{
  "num_key_value_heads": 3,
  "vocab_size": 2048,
  "norm": "rmsnorm",
  "norm_place": "pre",
  "positions": "rope",
  "qk_norm": false,
  "tie_word_embeddings": false,
  "max_grad_norm": 2.0,
  "schedule": "wsd",
  "decay_fraction": 0.629
}
Each number is 128 + 24 x the weight over its row's rms, rounded and kept within 0 to 255. Layers, rows and columns count from 0. Numbers have three digits each. The size before them is the row's rms in percent of the matrix's.

# layer 7 attention query, 96x96, rms 0.111, rows 68-95, columns 0-95
130:134143136147135104156112122151129106136116160153129110131057082148116104124091143101145133123094171152113124143103104177141113141161094160132104147087141161144100123131076115145093156134114120126154104105121107112187151119092146146175156095130144124102146137159137126126113141125144100145
101:105119116179119116151082139130180140125105116129125112141105103132153120118149118107128128137148181144145132118085098083136154104085116088126157124121158110141135133111117141167105135164158121112097114125143097122173130138114108113130207127124127113084165147113075120151137119093134115117
116:141127156086126143133154122122095104127142130119117130144134161119118133124127141180083120120156099116117119118135092130069123160135093146112110148133148185141084062143120119128142129150136128157125175155122147170095119107126149175088126144106161158143132116062139129130138142100100132130
096:117140170114152120152135112150095110123144138110133119152066080129124120112095158136122158109110159135117111146129093157180117145173112146142086112131164163115105134149117083130055144153100103129119105132110130126155134115137170126133120124136145156076119128151126139103084152120112116156
104:150146141116141112116091117134136161135065166186132104111118111118147132166146133150118136136106144137106167136101130123127121069127117122114149131138095082144122135108100119105098139082125108107126140111137089106126133135124157144173181090148152109157168156165143142136176086125130135120
100:096138106118103102148132147116113174106127114160132107110169169119106085141181143108139138125149120142095157147164096105096144105115101188107127100126092124144131134105145132130091148103131123135076127134119152132138160115098124161172165110110126086154126112156089141146131118129114134084
133:117132163124132139070119152115125127108110113124109106133175159139129109093145094158111092104124074141124174082129163120084129130143163079097155106146114125099146110140155107122111120152142101142151112102151141118110115085161149066116131122136122140131148150137114150144172146163113145125
105:140128163088135141107122164104091137102135160161111139126134110099119104091168117156121157130124122097117128120102102167161143139145143137100170108104152159103150160157142125132146128170141131151132116146142141093132116148187134110148088164131125113176116110131101102168159108148153139183
092:097100125164110105128122161122142130161149089094139122131101121107119071144159085129122115107162122127108134099163120090110134164121168110110125088174133112144164128108116115140117123098133080126135132136136146112061130139146101129153125111127119119093113146147065101155146105158115161154
121:113118115153127124152166124131135116133167139099149086102079106139144083130094142093097144131155115129146120122154093118127150127146126125141143138108123119143122104112065085138134136103126172117136137120094174155145147128111122180091196113098133124123154159096150142121082123126093102130
121:092110104135112134145115138145148103109177098122127140104106114150131182140114136109178086132153096154137132121120142100175144129077118130154113118158139104102160154091108097105081140116121142083147143142101147121155122143105113154156123098151134140084089136150139112095146093119166107130
109:155114156121128133122152121127119162142155187100107077138096111087144103078125146160071163141143184113137086121145113127146128100147132144135165153100142130127133119143114097127117106155139126158143138161162087109142134146153147109144121146116121134203160113129124118150142135100130137144
100:142131122136115083111134094114179154144073183164142119142125081115124127131133117119144135159130130094141137131095113157186150126104097117115174128107127110183118116143130178153146115134148105128098128133084150117150127077115124101128132095136152119150187109131140145116132134138121099112
076:129135131189150152142148110130122116121131150093104137123120121137091088094127160144119145151142168110152121138167110113147123135178124176119111121093135121135100174162148113110114164131126102129090096118149135092118073108163141160135133119101146132104112123134115132103080145121183176125
097:143143140151154152121139120133119077154152130127094135172079140126129120100154135140120126127125136147146099145111103160135129126181140164109122119165141141116125168118123115133113138161101109126141112134146124070114157130201156113168088100122131207116138136154104134130134171113129151145
110:163100137070138163104146106090107108107160125115149133120117173100138137108131145200122140145155114155148132144124146092112154123151173157132129115142145115103150143095121099103146122131131119143152144124115127123110146148152159154129075174141111171194106125093123162122136124113139125135
084:108160133119152137148136104115135082150101083123132171185114125120143143111133156184094153116143136146135108130126158154119122161142098146143102145178161153111083132139132148159116175151102127124095156135103134145105129105102191121106123140137133153109117118144130165125107166157134116163
121:112119171110149136149136112130111133123092177123122133139105107132105128086104140113142120124113153123120149155111144155140108131138108162137088152135161173126083137143120144145130127147105104101137103095094125133167136132087131195141146103133162128072136160074154163137097149080134106113
107:105122140142151111149113158109123097113068119116136157148160100163166123130165115116110130147095173138120101151122145135169099115142113137119107170078082137137096169119131179096138141142121130154077120091124141135118152105120113121140096117134122147175179141115124148144095113135103137109
128:120109087142104156093119124113166134124160109154138172097152161145117101147147079124151123157128100130151159076133152107129159097088141089143141108139126128126171159107155130136148175117157146148130115116152109118084094147158111091147112131126115114138118096150094098119173104151139128130
111:121126129148140090104126140149109129177127134147125119157173181119126180166121108149115156112129082151123094078112146122110115126128076093118154124141147161150104139147142130145140120115141140148140143136179124099067116118149132084121091158110155113156131112160155128092150126135152155140
111:109123103110115128108150102150128131125110104135179132110133149136119112146116133119162103105123093117108167116120179139111096154168183120133090091175125112113151133138144119133167168110106116125139130125126130135074068132140132159156127121148124090113141079149163160085121128162128142167
107:118134155137135161148118156132084141110152132198124144123136151143109111110113155159131150135102130193153144110060138167111114129128154154166153110134105157148123168142120113107145164138119120142155113086153096119145107127173148109128083155145133139163107134090130132138140131130158162131
106:108139147152139125140104129170114124112147116161129131099156138129091113147154149123169133132137100115101151131155131148121109125070156151128138146134134143107132174104123135134132160112107114145123093148173110097135086161150157164158099078085118101118067119189111110156119116150148120150
100:172110116111097112115132113158155131131115156187134120125121135105146141155143115172110134154115119118133139141091126132138141123105105173089094113177171152128127132124097119145098132103142110127149153136134115111072116131145152129151155141143155145146173133128133111092205128067160131137
106:130097156126165094137156139108137133148127158141109133129122124120130120167123121116161144140143098090061124116152146114116124132159124108147095099173124118122119116106125105093129093097127157147106130099126154157137151129093149080095143100109147102155198122189102142084133125146138118142
094:114134096102136114120113152075123111111098048130152104139138154147120112143133134132111134143127110137170114157117118171171127119094133140113123112115114179150116111107171168124167102161110102103144188132070116131131152119163128148117122096135128133088103126110126111100134134093126128114
111:067135119156130120099082118114129104122137121138131123092131138123074168135146116084153168135154068123134143126108094138141129155111135102095134138139129137123154193131138132135094084135143122145153093174125166116103121113134111146152130105167131105100094133128155117123134100131184122150